config.yaml
num_hidden_layers: 26
hidden_size: 224
num_attention_heads: 5
num_key_value_heads: 5
head_dim: 64
intermediate_size: 896
vocab_size: 534
hidden_act: "tanh_gelu"
norm: "rmsnorm"
norm_place: "pre"
norm_eps: 1e-06
positions: "learned"
qk_norm: false
attn_scale: 0.125
bias: "all"
tie_word_embeddings: true
parallel_block: false
init: "normal"
init_std_qkv: 0.0266
init_std_o: 0.00369
init_std_up: 0.0266
init_std_down: 0.00369
optimizer: "muon_variant"
learning_rate: 0.00361
lr_mult_down: 2.0
beta1: 0.95
lr_head: 0.0102
max_grad_norm: 1.0
warmup_steps: 200
schedule: "wsd"
decay_fraction: 1.0
decay_shape: "sqrt"
final_lr_fraction: 0.1
batch_tokens: 131072
max_seq_len: 384
doc_mask: true
train_tokens: 694400000
max_steps: 5298
dataset: "wikipedia_en"
Each number is 200 + 30 x the weight over the matrix's rms, rounded and kept within 0 to 999. Layers, rows and columns count from 0.

# up: layer 19 MLP up, 896x224, rms 0.0909, rows 311-341, columns 112-223
# down: layer 19 MLP down (transposed), 896x224, rms 0.179, rows 311-341, columns 112-223
up311,202,179,226,259,153,275,187,213,191,145,229,207,240,165,204,203,166,195,201,169,204,194,162,226,199,180,170,227,177,190,211,256,151,156,226,226,207,216,213,183,202,216,251,153,234,169,187,225,189,208,177,198,143,163,177,244,212,147,166,218,265,171,162,221,247,212,191,208,227,188,231,127,184,191,234,228,269,198,177,200,205,180,203,197,197,193,218,191,165,159,148,170,237,171,129,157,224,196,177,182,172,220,188,146,213,247,202,158,259,197,224,118
down311,236,131,191,137,203,165,178,228,202,181,134,204,196,242,162,212,179,171,200,228,186,214,221,167,231,240,174,180,209,142,198,256,196,187,219,238,204,184,173,167,230,204,181,210,200,195,228,173,213,196,195,220,176,227,224,224,206,199,225,173,196,205,213,153,170,174,171,179,236,219,214,291,205,238,274,206,208,230,230,150,178,235,154,206,222,217,183,154,173,213,191,160,199,227,173,208,216,222,236,182,223,179,196,211,128,170,155,209,192,142,190,258
up312,212,252,220,164,156,221,194,216,194,244,232,184,187,196,184,192,204,163,176,162,235,184,224,191,167,252,199,159,179,245,267,236,174,234,182,214,229,177,228,218,219,188,183,208,221,213,202,191,229,174,153,269,227,221,190,261,177,158,262,138,190,210,209,225,221,185,257,197,237,205,215,203,154,176,213,239,238,205,163,169,192,244,194,258,204,177,188,189,219,197,159,202,196,192,144,174,214,183,165,194,223,204,248,271,205,185,162,218,189,217,200,202
down312,180,165,169,198,230,226,203,164,200,191,217,230,205,195,167,241,224,208,216,203,174,256,160,231,236,248,208,193,210,162,168,186,257,204,226,225,166,195,186,172,218,232,210,179,225,205,165,209,185,199,186,171,204,255,164,179,188,208,203,258,177,146,232,108,184,215,150,240,197,235,200,233,239,185,235,132,212,200,252,220,239,136,206,231,142,255,123,166,198,230,165,224,227,263,243,200,142,234,164,189,210,207,201,232,211,150,193,196,229,189,167,218
up313,247,206,187,153,237,197,191,206,211,205,194,189,229,133,259,200,186,219,220,274,202,191,190,234,212,207,216,284,202,248,153,188,173,182,149,142,225,163,235,176,193,155,203,215,238,189,222,213,215,266,174,182,228,208,176,212,200,162,177,197,194,189,189,246,202,203,138,194,209,189,165,207,171,174,243,165,240,183,188,235,215,187,160,219,153,231,162,229,165,261,182,233,195,178,231,219,231,186,214,217,240,176,207,195,138,256,188,199,210,171,206,158
down313,243,249,241,244,228,230,183,224,159,218,174,237,187,188,236,201,217,151,195,204,285,195,200,214,247,215,185,172,250,223,180,178,186,171,182,159,225,233,266,218,216,228,212,183,159,206,198,211,220,150,201,145,201,208,209,198,186,161,231,184,258,225,214,204,150,207,276,223,187,175,132,245,196,171,202,236,205,195,188,151,175,199,206,225,272,212,208,196,198,163,154,214,174,211,206,193,152,221,173,198,169,178,164,164,192,219,251,226,201,189,232,191
up314,211,173,199,202,154,158,170,228,213,198,174,199,183,173,195,162,172,226,180,207,213,199,192,240,216,222,235,151,102,185,208,167,242,248,189,155,224,212,220,182,233,190,222,208,186,146,182,233,223,192,232,233,162,229,229,105,220,189,220,156,184,161,241,197,170,232,210,215,143,196,198,220,163,204,182,204,246,226,185,150,224,220,177,199,172,244,210,187,223,204,213,181,159,224,121,214,204,184,243,175,183,217,199,210,178,227,247,200,211,190,146,163
down314,209,230,176,175,184,224,168,228,136,201,179,167,226,196,204,173,232,218,164,153,204,229,177,199,163,238,217,223,202,217,236,216,196,218,204,241,173,256,198,207,203,172,129,242,191,262,236,195,222,178,236,235,183,153,209,178,214,214,163,196,231,152,196,240,174,196,200,173,165,202,216,219,169,218,166,267,169,183,187,234,147,164,169,225,270,189,185,186,216,149,230,240,197,240,230,170,269,291,160,207,216,197,219,247,226,175,234,230,191,180,225,228
up315,187,235,164,191,204,243,167,230,252,194,184,211,164,184,161,289,201,198,227,150,295,178,195,162,158,204,157,164,190,200,221,257,199,185,239,195,202,176,178,263,193,193,224,202,203,259,148,207,266,224,179,251,167,228,197,170,239,189,202,156,241,218,171,229,177,199,215,228,242,206,171,160,175,191,231,179,207,176,198,195,183,185,234,212,178,154,206,237,173,230,136,180,194,198,199,191,174,228,151,161,199,182,223,121,163,199,190,159,160,237,230,223
down315,202,227,219,248,212,150,181,199,182,231,208,166,134,207,179,159,147,225,218,223,148,163,171,196,237,223,161,147,157,230,219,186,245,154,206,207,197,187,202,179,210,218,242,152,187,140,201,175,172,177,260,194,177,192,152,171,169,239,184,196,171,155,191,198,197,205,177,271,172,150,223,197,219,188,192,206,234,154,231,202,162,177,187,231,208,233,207,166,190,299,200,153,204,238,204,196,199,201,230,191,162,187,175,219,227,196,228,245,203,188,206,222
up316,164,202,193,205,193,192,214,175,198,227,204,200,202,207,173,182,192,193,205,218,246,177,182,207,194,152,186,192,208,213,221,213,203,190,219,231,203,193,172,270,244,217,194,197,202,169,209,176,217,205,226,167,160,196,185,176,255,172,204,174,227,178,242,225,174,200,183,210,199,236,242,226,257,200,246,273,129,175,211,250,223,248,213,187,206,193,242,198,208,146,215,194,217,208,192,215,185,193,212,199,145,184,256,207,195,189,235,166,241,173,225,163
down316,210,175,172,183,191,250,223,190,202,172,206,213,179,208,172,151,152,179,168,194,170,239,223,218,211,161,171,200,204,192,193,168,277,196,190,209,199,173,207,198,131,223,189,219,186,225,169,204,196,220,202,233,252,167,185,191,147,185,225,217,226,179,187,174,244,162,171,200,267,194,149,206,209,196,156,207,202,223,173,216,146,164,177,171,200,205,196,200,201,226,147,221,177,289,204,201,177,211,206,209,223,238,186,197,208,171,224,221,167,205,145,243
up317,145,204,187,212,199,214,159,244,211,174,190,218,163,180,181,153,180,193,140,243,193,159,192,203,226,203,212,181,246,237,209,195,179,224,227,232,199,139,156,193,155,221,182,219,198,241,182,205,241,182,152,182,222,239,167,172,242,217,190,182,246,247,189,194,223,173,221,182,188,264,234,197,192,177,231,298,235,180,171,264,240,189,181,209,188,197,159,206,268,157,173,190,196,210,210,194,202,145,216,223,189,160,197,260,227,228,233,219,217,202,166,205
down317,208,175,206,198,192,158,172,180,187,188,244,198,205,223,212,208,244,151,200,206,211,187,209,219,167,242,222,181,194,143,152,204,202,195,157,163,220,252,228,254,217,174,180,153,223,173,249,205,159,166,216,227,167,242,197,178,168,177,196,244,179,235,179,187,204,248,277,192,162,197,184,206,149,147,245,137,182,220,187,195,139,115,205,205,193,255,201,200,159,164,189,181,152,192,149,196,195,190,163,204,269,201,194,172,240,178,193,212,190,194,259,174
up318,198,202,227,240,219,188,232,179,262,210,163,189,225,181,210,173,186,173,145,149,210,162,150,166,216,229,195,192,209,157,200,222,189,237,189,180,266,168,213,167,167,262,194,240,248,230,284,224,193,225,241,198,201,255,153,232,233,207,181,188,157,230,163,162,258,188,173,169,166,150,177,196,160,176,216,217,174,197,205,214,194,204,192,206,200,168,223,204,190,187,227,170,182,212,164,201,200,216,193,270,232,273,220,183,191,224,211,211,206,219,182,223
down318,186,232,159,178,177,147,210,251,211,207,206,190,192,238,174,190,170,148,255,228,188,205,174,264,235,187,210,198,172,217,191,193,200,206,226,196,278,200,193,172,134,181,205,188,170,213,135,198,170,203,215,250,242,178,221,223,221,171,215,171,231,186,193,243,191,228,198,243,282,196,158,190,207,158,207,181,144,151,128,207,176,191,219,179,175,188,157,137,168,203,207,218,285,225,202,209,172,235,249,148,160,218,192,151,217,135,167,151,176,162,155,162
up319,170,210,189,188,129,205,177,184,215,152,154,158,200,179,175,214,162,181,191,185,234,168,201,146,181,207,245,232,200,169,173,166,215,178,255,230,184,157,171,215,204,165,128,202,218,230,208,206,190,224,193,135,200,178,202,249,192,181,182,171,184,221,179,239,186,172,167,234,219,215,177,156,224,251,224,237,231,202,193,226,183,190,250,194,179,195,202,108,259,155,187,228,201,223,201,195,171,209,207,187,200,231,153,208,193,184,188,200,233,172,225,244
down319,205,240,195,178,277,201,168,176,173,221,203,182,230,233,251,183,187,236,225,244,220,194,204,199,164,183,138,198,186,177,185,238,209,232,168,182,205,189,159,216,203,174,191,226,210,167,216,206,213,174,216,150,162,165,220,193,176,224,202,172,161,173,172,201,190,212,239,214,152,227,175,197,146,154,171,208,191,172,220,186,192,230,195,241,216,186,189,248,193,246,211,172,123,174,191,174,180,212,218,172,190,217,238,234,233,267,148,244,195,275,187,199
up320,193,188,191,211,147,185,237,183,214,151,195,200,206,189,187,129,177,176,239,166,238,187,233,248,211,226,169,220,231,191,215,220,229,217,209,168,229,191,266,267,220,188,160,249,247,220,170,183,204,204,199,163,183,265,243,198,186,214,255,178,198,170,225,241,154,181,125,231,244,215,220,167,222,188,205,177,184,250,225,177,214,196,189,217,189,224,186,207,219,229,180,240,211,214,138,166,236,207,156,175,234,198,173,179,209,182,242,156,219,192,194,166
down320,172,163,188,130,176,173,193,163,209,241,275,234,148,209,202,175,203,209,189,213,176,186,215,118,213,222,149,216,213,219,219,175,164,170,227,215,181,210,171,124,243,218,187,225,162,200,229,162,210,219,180,178,176,208,182,112,205,166,147,246,197,177,208,200,187,262,202,221,184,196,173,224,202,242,174,187,177,208,208,169,208,239,191,148,215,235,216,148,146,175,162,207,195,237,183,200,224,251,214,240,251,218,132,213,233,182,175,197,189,198,187,245
up321,193,158,195,169,179,226,197,141,148,131,135,193,236,188,174,249,169,198,184,250,197,243,214,237,156,197,203,151,178,153,228,213,180,210,218,180,229,212,164,176,209,173,216,177,208,185,217,182,239,189,222,192,188,153,159,138,235,229,180,193,231,178,197,209,216,207,196,190,237,188,191,185,215,212,194,165,203,115,202,226,135,156,206,161,165,185,196,191,152,181,176,260,223,223,176,196,213,202,111,170,180,199,192,216,174,216,220,172,195,199,178,175
down321,145,238,193,233,239,238,197,184,265,277,202,156,219,193,164,172,174,203,224,192,160,177,165,138,243,198,208,187,269,250,216,180,197,196,237,190,148,214,180,203,226,216,207,209,230,193,232,234,202,205,220,216,220,239,233,199,158,196,222,214,147,221,208,206,187,187,250,222,190,199,212,174,177,162,253,195,155,201,199,217,190,252,190,211,207,173,234,214,265,214,234,162,156,171,172,206,159,215,250,182,221,218,190,201,262,146,244,195,191,221,202,180
up322,179,175,220,173,196,214,229,197,213,256,199,242,212,176,208,199,210,207,223,242,193,199,243,194,233,205,190,206,226,170,209,171,190,204,205,205,224,202,163,152,207,186,152,218,222,152,145,275,213,212,220,198,179,202,151,205,198,208,258,244,195,198,201,241,215,203,186,207,214,245,219,198,166,221,200,225,224,155,236,81,245,210,192,218,193,212,256,252,206,189,189,222,214,259,186,245,185,206,186,207,244,183,200,154,187,252,212,196,220,198,175,208
down322,194,239,185,222,238,231,184,142,203,156,245,188,215,197,226,177,237,188,232,126,221,140,192,240,195,176,193,187,208,206,243,136,264,206,221,189,229,198,194,236,193,179,207,171,207,233,236,208,225,192,202,172,174,165,214,204,262,156,184,199,266,228,170,204,202,192,247,209,204,186,208,201,173,206,173,220,215,200,158,259,161,214,222,230,210,208,178,108,188,198,218,152,214,190,225,197,227,172,204,208,177,174,226,231,164,272,197,119,205,151,220,179
up323,264,156,216,180,201,219,200,186,189,193,182,176,193,218,196,212,212,223,196,188,247,252,199,187,195,177,191,217,146,170,233,190,172,191,209,224,228,164,213,226,219,191,227,176,180,214,167,169,209,252,159,190,193,194,227,189,216,193,188,212,172,231,205,157,185,184,210,206,228,219,222,198,193,243,195,206,176,221,183,195,155,179,229,245,209,208,144,202,168,238,217,152,198,148,176,222,243,181,184,220,199,168,169,274,249,210,231,175,251,176,183,202
down323,198,274,187,232,205,168,172,199,173,186,206,221,201,234,229,243,191,199,200,180,144,245,204,179,212,230,201,208,201,219,210,221,178,165,187,165,229,138,238,165,180,202,237,243,237,180,216,177,222,171,234,252,195,170,219,230,180,182,182,210,172,190,177,242,168,158,181,187,209,176,189,201,178,206,191,215,164,175,224,200,251,197,179,258,203,204,161,162,241,193,248,200,208,168,202,197,223,243,233,175,222,223,212,202,190,222,190,210,209,187,198,174
up324,208,208,222,197,187,174,192,171,214,202,183,149,129,148,225,175,154,204,173,160,238,247,193,191,184,182,201,191,195,218,193,213,219,199,177,213,213,233,246,204,241,241,204,197,203,188,162,213,160,201,209,201,236,196,171,223,258,199,235,163,253,227,179,241,176,214,168,234,206,221,165,194,193,236,217,211,191,222,237,201,232,212,206,273,260,262,225,262,226,219,144,205,217,152,202,188,206,186,194,181,193,280,202,143,225,241,201,199,139,196,199,208
down324,205,207,197,132,198,224,162,144,235,204,170,186,191,211,237,200,277,270,209,204,197,180,211,198,182,196,214,241,199,204,199,182,161,222,220,132,192,214,142,203,170,251,173,241,219,224,220,191,238,169,191,247,202,233,159,181,157,221,166,224,173,172,185,182,217,196,181,193,207,202,207,185,157,153,190,212,188,200,158,182,201,237,245,182,166,212,210,169,223,191,166,224,189,244,233,239,212,168,242,239,231,107,230,198,201,238,249,257,177,199,217,223
up325,183,171,194,191,157,193,188,177,228,209,176,209,198,155,246,152,190,203,144,231,206,182,215,180,164,207,194,239,209,197,210,238,191,166,216,174,197,197,189,195,146,185,194,185,208,192,180,227,185,216,228,187,223,224,215,249,261,211,215,189,190,187,171,206,225,207,179,215,206,164,171,220,251,173,219,171,178,204,177,181,185,202,180,216,218,206,220,139,130,253,187,241,195,182,214,220,229,205,185,185,140,244,219,200,188,142,222,198,214,231,214,195
down325,240,201,249,192,157,213,136,173,223,137,211,195,213,183,206,155,194,205,155,200,177,243,240,198,246,217,174,243,199,199,149,176,226,199,215,178,235,216,192,157,222,137,210,178,187,207,215,222,220,234,201,201,175,189,158,205,171,198,205,188,147,196,242,211,144,229,195,178,176,199,255,207,143,182,155,240,177,173,143,183,206,225,194,231,204,251,149,214,211,196,237,200,207,184,238,162,147,186,254,229,213,206,226,207,239,197,192,162,172,225,164,252
up326,207,221,164,203,184,193,274,229,180,153,243,209,207,175,204,199,170,187,198,122,207,215,191,224,247,174,130,257,224,236,221,212,190,183,197,265,220,239,205,199,258,222,259,227,147,194,209,241,133,231,197,206,238,211,219,169,218,199,206,151,252,230,220,158,217,182,252,150,220,187,186,164,222,168,201,199,202,218,171,165,223,215,248,162,190,217,170,244,215,175,147,222,218,150,233,174,230,206,163,202,173,160,172,184,250,225,226,245,176,175,163,187
down326,245,208,216,226,172,231,134,166,209,194,196,201,230,178,162,214,193,177,164,258,257,209,188,191,170,160,259,152,183,179,173,203,219,169,159,189,234,231,176,197,137,194,230,234,202,218,202,199,245,181,144,226,191,201,238,203,207,209,202,225,205,221,130,180,227,191,168,188,232,145,247,183,154,266,188,152,182,202,220,241,195,214,197,245,194,173,206,198,187,226,155,190,192,226,208,186,188,154,227,175,249,201,172,278,219,144,169,210,163,213,189,193
up327,206,203,168,201,183,231,242,210,244,189,227,202,212,179,212,177,242,248,233,216,195,172,253,200,219,203,145,167,236,174,209,211,140,171,263,188,165,213,205,235,208,178,222,146,255,266,223,191,242,206,217,220,170,220,218,124,179,201,206,199,266,201,219,200,219,175,156,200,210,227,226,229,221,172,190,230,153,169,216,176,230,190,200,186,166,180,177,212,198,150,175,254,239,171,213,182,210,220,197,186,178,169,209,199,177,179,252,170,196,214,184,108
down327,173,188,180,202,235,232,106,204,221,201,193,193,202,215,174,290,221,214,154,264,203,224,186,203,158,210,250,220,215,167,166,201,173,220,204,183,227,213,138,189,209,241,208,181,202,181,204,211,178,153,138,213,160,178,226,161,222,213,216,168,163,208,211,194,163,186,151,181,232,215,210,201,219,210,219,194,173,192,188,246,219,242,220,219,230,231,176,190,182,240,169,174,167,222,232,207,173,184,153,217,215,210,208,208,197,194,222,213,169,186,187,201
up328,173,216,187,190,221,234,183,203,195,203,220,252,168,185,194,159,219,218,199,147,225,190,235,193,201,220,180,207,160,227,232,178,188,180,161,152,184,143,225,209,211,194,183,250,239,169,209,234,200,220,258,166,200,242,182,206,220,180,184,234,149,225,150,151,213,222,175,197,162,204,280,179,215,235,211,129,210,174,244,216,234,135,203,201,262,267,232,188,194,206,212,229,195,236,182,226,213,211,170,152,225,211,185,227,187,227,219,236,206,177,165,222
down328,193,209,195,198,138,192,193,181,249,186,159,204,230,182,252,177,206,152,174,178,202,200,155,241,237,245,194,234,189,174,173,197,201,215,231,242,221,190,166,186,212,177,211,224,165,194,216,210,217,222,177,183,159,243,177,205,221,201,189,184,211,238,223,190,190,198,232,218,230,198,179,158,196,196,132,228,160,247,133,162,179,255,211,227,220,234,222,171,213,156,176,177,177,216,209,156,191,207,242,237,205,169,218,171,242,175,215,176,185,211,170,168
up329,207,215,180,240,172,181,207,148,244,213,188,249,199,202,211,220,165,222,228,213,192,205,196,217,186,175,229,223,205,197,186,168,217,178,179,234,207,176,206,251,203,137,236,246,173,212,166,190,206,221,207,171,177,219,227,157,230,239,227,193,214,249,159,246,155,162,204,204,200,227,196,201,246,227,212,209,208,194,178,220,177,210,255,183,223,142,212,205,191,211,160,169,183,231,204,217,238,210,181,214,198,185,198,246,186,191,182,218,182,215,208,199
down329,181,229,198,186,226,276,197,201,229,203,214,172,142,160,186,173,236,170,215,161,196,216,168,188,204,214,180,199,162,204,194,220,199,181,238,237,272,184,135,157,209,209,201,208,255,179,201,183,187,196,229,167,207,247,248,246,176,212,147,140,248,202,177,209,251,274,257,181,194,208,181,192,193,192,193,192,216,221,206,182,192,147,205,237,204,204,209,171,166,152,174,229,172,182,215,187,215,191,237,205,181,182,164,179,195,199,193,233,227,201,240,168
up330,181,218,209,157,214,234,218,183,237,238,240,222,162,178,209,203,246,147,211,260,204,130,170,176,175,161,204,199,203,182,202,180,188,129,194,190,192,220,132,186,210,236,236,186,258,174,217,151,153,257,177,205,211,255,195,212,157,235,220,243,205,212,227,194,224,258,191,165,212,181,169,241,183,197,201,198,211,178,201,201,175,214,218,177,190,187,217,242,239,222,213,226,207,225,193,199,230,176,225,170,261,203,161,225,229,214,176,159,225,244,215,235
down330,209,187,163,199,190,195,169,176,184,189,180,150,205,173,223,194,157,221,180,195,265,215,187,232,171,117,136,225,194,205,216,248,232,155,202,209,200,218,212,206,136,218,217,178,207,223,201,199,172,256,205,146,223,217,215,200,220,180,225,258,260,274,228,143,154,179,190,240,181,162,188,258,227,204,184,142,204,220,226,163,180,220,170,212,202,188,191,241,232,205,194,242,159,224,124,216,225,236,252,206,167,273,174,261,201,170,232,188,175,234,218,164
up331,239,200,217,158,193,177,157,209,241,198,211,235,178,196,223,227,164,169,151,228,190,176,194,176,223,170,204,198,159,204,248,133,240,190,175,211,233,207,219,186,230,215,251,186,171,184,155,226,219,219,202,193,174,179,222,189,188,237,165,193,211,174,226,166,206,218,213,230,197,204,223,241,153,203,219,198,231,218,130,190,183,159,151,203,167,152,143,199,190,182,190,170,163,154,211,179,151,201,125,169,174,226,205,143,156,185,231,240,205,214,265,170
down331,186,188,229,191,182,187,267,147,220,162,148,261,224,202,163,160,244,224,207,182,214,214,218,217,157,205,164,228,220,189,162,177,233,228,198,221,219,205,171,210,200,193,220,185,238,197,215,196,197,178,142,193,235,155,178,247,203,165,264,177,194,220,200,215,176,189,213,165,158,194,217,191,240,205,187,195,184,175,188,199,238,183,230,220,168,237,225,222,235,230,193,229,218,197,149,177,204,240,200,230,197,252,206,227,205,166,168,225,189,176,152,183
up332,255,242,184,228,268,230,203,179,235,169,168,206,237,152,152,237,205,185,242,246,182,264,231,163,196,184,216,208,192,175,190,197,227,197,204,188,229,224,199,190,230,198,188,278,195,244,226,201,237,223,206,159,178,259,149,218,230,182,166,179,180,238,163,208,176,173,214,201,213,176,221,201,188,163,202,212,212,190,192,173,269,219,140,202,189,187,199,195,204,186,184,159,165,209,149,190,223,217,179,181,258,193,226,194,161,203,228,190,203,126,253,217
down332,226,242,198,185,190,225,189,185,218,190,209,221,209,228,206,195,211,199,163,248,146,209,165,204,205,230,195,222,167,220,217,255,161,266,190,203,244,183,182,263,211,183,158,205,222,199,172,154,225,214,210,201,131,178,188,183,224,243,202,200,218,191,197,182,164,185,163,225,197,209,175,182,226,213,223,192,234,220,212,143,192,209,269,250,188,189,220,225,180,256,251,187,145,153,211,155,192,231,204,184,194,167,179,193,186,191,178,227,207,206,164,221
up333,165,181,242,227,220,240,163,237,278,204,212,201,246,150,205,179,173,198,210,287,192,191,212,272,256,227,189,182,199,153,247,181,195,215,216,213,203,202,221,231,192,193,178,215,175,202,201,223,212,185,194,207,216,203,229,161,184,203,210,216,214,253,212,148,213,146,230,177,183,183,198,236,189,193,193,205,209,200,143,191,258,198,196,198,185,213,185,186,193,184,138,208,192,169,166,281,191,205,210,220,217,158,236,157,246,215,218,178,194,220,203,240
down333,172,150,243,181,184,228,169,216,241,270,186,191,152,249,199,176,201,214,177,176,207,234,234,218,268,166,211,201,237,199,211,191,212,167,207,206,184,265,191,181,185,154,187,162,176,209,161,237,204,208,188,209,167,181,156,173,210,242,177,191,190,245,212,175,161,177,251,166,226,203,159,162,202,187,180,192,228,168,205,185,186,180,171,214,240,103,167,231,186,158,144,228,171,152,155,197,188,200,237,205,140,251,240,209,170,174,213,206,235,249,266,143
up334,180,212,185,165,235,207,151,225,198,245,227,205,215,185,153,183,172,218,203,245,169,227,148,197,166,161,192,182,207,192,293,205,186,182,194,182,203,221,183,175,189,188,176,193,206,205,204,145,222,230,137,168,192,213,250,238,177,249,166,231,202,232,179,158,140,184,170,223,194,228,178,217,205,209,190,276,196,194,177,224,175,219,200,191,180,192,188,253,177,158,170,180,215,159,180,188,230,209,173,192,210,237,156,234,219,206,203,237,224,196,191,225
down334,222,246,209,197,185,164,205,180,190,218,165,241,186,233,223,224,175,203,214,183,217,211,174,193,200,158,147,207,175,187,203,225,189,213,172,224,167,226,256,148,188,229,185,222,178,193,201,210,207,154,158,191,205,143,232,232,189,204,235,152,161,182,221,182,215,203,222,184,199,171,197,185,158,195,156,158,146,196,141,199,240,188,230,175,230,162,247,176,177,227,162,172,209,170,226,210,208,221,269,269,206,208,136,266,220,227,235,227,215,165,180,206
up335,246,187,210,211,158,260,233,190,220,228,252,195,199,189,255,195,205,165,187,203,205,252,184,192,208,168,181,227,212,173,185,222,217,212,191,189,229,201,218,172,158,210,196,153,179,152,173,203,246,190,174,180,204,241,252,202,220,252,236,200,187,217,159,203,170,235,208,240,166,213,214,188,145,197,173,200,165,178,160,219,217,173,190,180,195,178,197,224,235,218,146,228,227,212,187,197,167,222,163,150,263,200,190,189,212,192,219,237,178,188,192,197
down335,137,248,194,252,211,164,161,222,214,196,209,216,160,164,220,200,181,219,191,210,192,164,228,185,212,223,131,275,142,209,176,179,162,194,204,193,216,176,232,186,197,183,246,203,174,243,250,211,171,226,212,231,180,207,195,224,181,193,177,157,214,158,223,178,229,215,219,196,184,210,217,193,232,175,136,243,214,183,197,263,199,178,199,234,170,225,229,183,197,165,246,224,212,199,220,218,195,182,237,208,159,241,209,175,218,165,222,203,220,262,184,207
up336,173,185,193,200,159,209,186,177,251,188,209,170,183,184,195,213,189,200,169,196,152,152,208,212,271,230,198,224,197,213,239,180,165,184,222,235,220,195,159,213,218,232,180,216,182,173,205,201,246,260,197,192,186,187,171,230,179,179,173,209,137,162,225,143,226,162,231,256,128,194,169,152,235,155,188,221,242,186,202,248,154,249,254,194,170,141,158,170,157,239,214,227,181,225,244,130,194,201,215,250,247,213,233,222,213,235,244,202,257,228,209,200
down336,165,221,234,213,162,204,189,214,181,185,213,171,199,203,258,203,214,193,220,198,223,229,131,282,194,240,214,223,234,178,171,185,162,190,216,224,175,177,191,196,245,209,154,229,160,221,220,201,229,183,162,179,149,260,181,195,210,242,163,202,243,210,215,180,198,180,195,197,230,200,178,218,163,210,195,192,253,239,218,160,203,204,187,223,201,159,236,201,204,186,160,153,263,186,215,236,196,241,160,199,236,221,253,228,208,162,155,182,206,170,190,196
up337,213,173,205,235,193,229,219,223,224,169,239,169,136,198,145,232,177,213,203,226,212,242,173,154,222,172,164,209,194,171,227,217,179,245,251,152,175,170,170,204,221,134,207,158,172,172,198,207,195,189,123,176,179,185,177,122,171,222,168,200,193,187,211,133,215,183,167,214,204,234,236,208,215,242,229,186,182,194,193,195,196,185,247,202,200,210,202,212,217,253,212,177,211,177,235,221,229,193,211,132,171,155,190,172,239,220,196,198,154,121,217,168
down337,216,190,173,205,165,256,219,194,185,204,176,211,149,201,221,140,154,209,236,190,148,161,237,201,212,216,239,173,187,207,192,182,172,227,175,183,205,178,228,153,214,253,206,242,128,211,214,220,145,198,157,243,254,255,185,207,256,192,245,180,211,194,243,229,212,209,231,179,190,238,208,162,201,191,232,195,237,211,201,197,240,203,221,158,200,237,180,227,174,220,236,239,234,228,194,247,169,162,224,227,187,124,194,235,200,198,196,207,229,238,194,224
up338,144,206,170,150,196,242,187,217,226,199,167,135,162,222,201,154,196,201,220,146,247,207,254,162,234,191,168,238,174,182,224,198,149,232,189,163,204,173,162,239,195,216,211,217,152,146,160,172,197,183,165,175,189,188,222,176,201,250,234,202,180,238,201,205,234,176,187,185,184,170,188,201,225,224,188,226,186,146,139,177,200,145,149,210,191,193,202,215,215,154,152,259,222,212,175,214,202,229,204,214,256,227,247,235,203,194,237,183,187,194,183,201
down338,179,245,150,204,145,225,175,152,229,165,221,158,141,178,219,217,213,218,238,174,195,144,203,235,147,162,202,151,210,223,221,196,194,207,183,199,258,238,178,232,137,205,147,207,173,204,148,202,177,219,204,177,228,255,140,178,198,187,215,228,254,162,199,225,224,175,213,168,139,166,232,188,186,165,196,144,208,174,231,234,189,199,225,208,200,198,162,181,217,225,147,205,223,178,236,199,130,161,243,183,167,167,188,191,190,197,143,231,174,219,206,163
up339,183,159,185,220,166,195,211,180,192,199,248,168,211,163,245,225,216,180,222,164,245,194,209,202,119,199,206,210,260,228,211,218,213,198,215,202,125,232,191,192,211,228,236,161,263,195,196,194,202,186,136,223,253,214,177,227,181,273,233,183,206,222,164,245,235,180,181,238,208,250,237,182,198,178,169,210,247,256,215,219,173,198,234,181,235,283,215,163,214,189,196,223,227,88,205,212,173,189,183,240,182,227,194,237,177,213,199,198,204,210,184,129
down339,213,228,221,189,192,153,214,185,215,199,202,165,265,189,211,235,156,208,250,198,206,215,241,140,172,197,204,247,248,184,194,192,199,183,186,178,186,168,149,221,151,211,182,207,182,193,219,225,248,190,208,171,185,268,227,178,199,275,219,211,208,176,189,195,197,217,235,173,132,130,223,169,190,214,137,201,253,221,218,253,221,168,219,163,163,254,174,242,219,255,195,182,200,281,190,162,178,243,177,222,101,203,230,236,199,192,174,178,176,182,215,172
up340,168,268,166,252,276,223,136,164,209,206,258,173,195,161,238,204,156,235,194,169,178,149,255,185,125,239,154,254,210,136,224,225,237,149,257,229,211,163,154,197,176,226,180,194,203,229,198,188,199,237,152,231,162,231,190,182,166,160,169,173,247,196,178,171,217,206,188,159,200,209,188,190,192,140,171,197,206,224,231,189,219,266,162,147,210,178,176,213,172,186,204,235,219,147,211,178,171,234,222,198,201,235,219,188,215,244,201,114,226,184,173,184
down340,214,140,165,167,217,210,255,204,190,201,183,181,166,215,170,186,170,179,188,159,208,221,203,217,256,221,216,227,170,212,182,215,224,168,170,217,196,166,248,202,221,259,155,200,209,237,232,183,192,172,183,185,241,226,241,254,212,176,212,205,150,179,227,123,221,203,253,183,185,205,145,235,229,239,233,204,170,187,172,228,243,172,213,199,194,233,253,174,124,230,229,229,195,263,221,184,203,182,228,204,246,195,246,201,204,222,141,249,225,244,177,177
up341,197,242,185,239,197,257,196,145,245,144,227,158,239,149,180,216,179,231,156,192,173,187,177,197,195,201,150,230,212,209,198,231,213,207,180,184,137,197,170,260,233,212,162,193,232,215,228,227,223,177,215,206,219,208,173,159,206,188,183,196,232,254,189,173,163,207,210,202,184,229,233,185,252,165,171,195,215,211,195,144,231,167,172,243,276,151,209,210,207,160,125,209,198,227,177,211,225,192,183,152,201,224,157,217,224,254,201,257,205,174,202,220
down341,187,225,220,212,213,200,183,156,178,220,183,236,131,213,199,203,191,247,201,237,209,216,247,205,219,208,216,214,163,176,194,217,215,188,242,217,195,224,135,159,190,200,145,190,236,232,234,179,204,163,198,201,192,182,179,200,169,100,229,181,178,210,208,193,184,279,188,203,217,211,255,232,222,205,200,173,120,218,130,180,171,234,197,195,194,181,181,260,295,188,210,169,219,169,144,271,209,238,169,232,185,209,202,182,170,195,237,167,215,156,187,193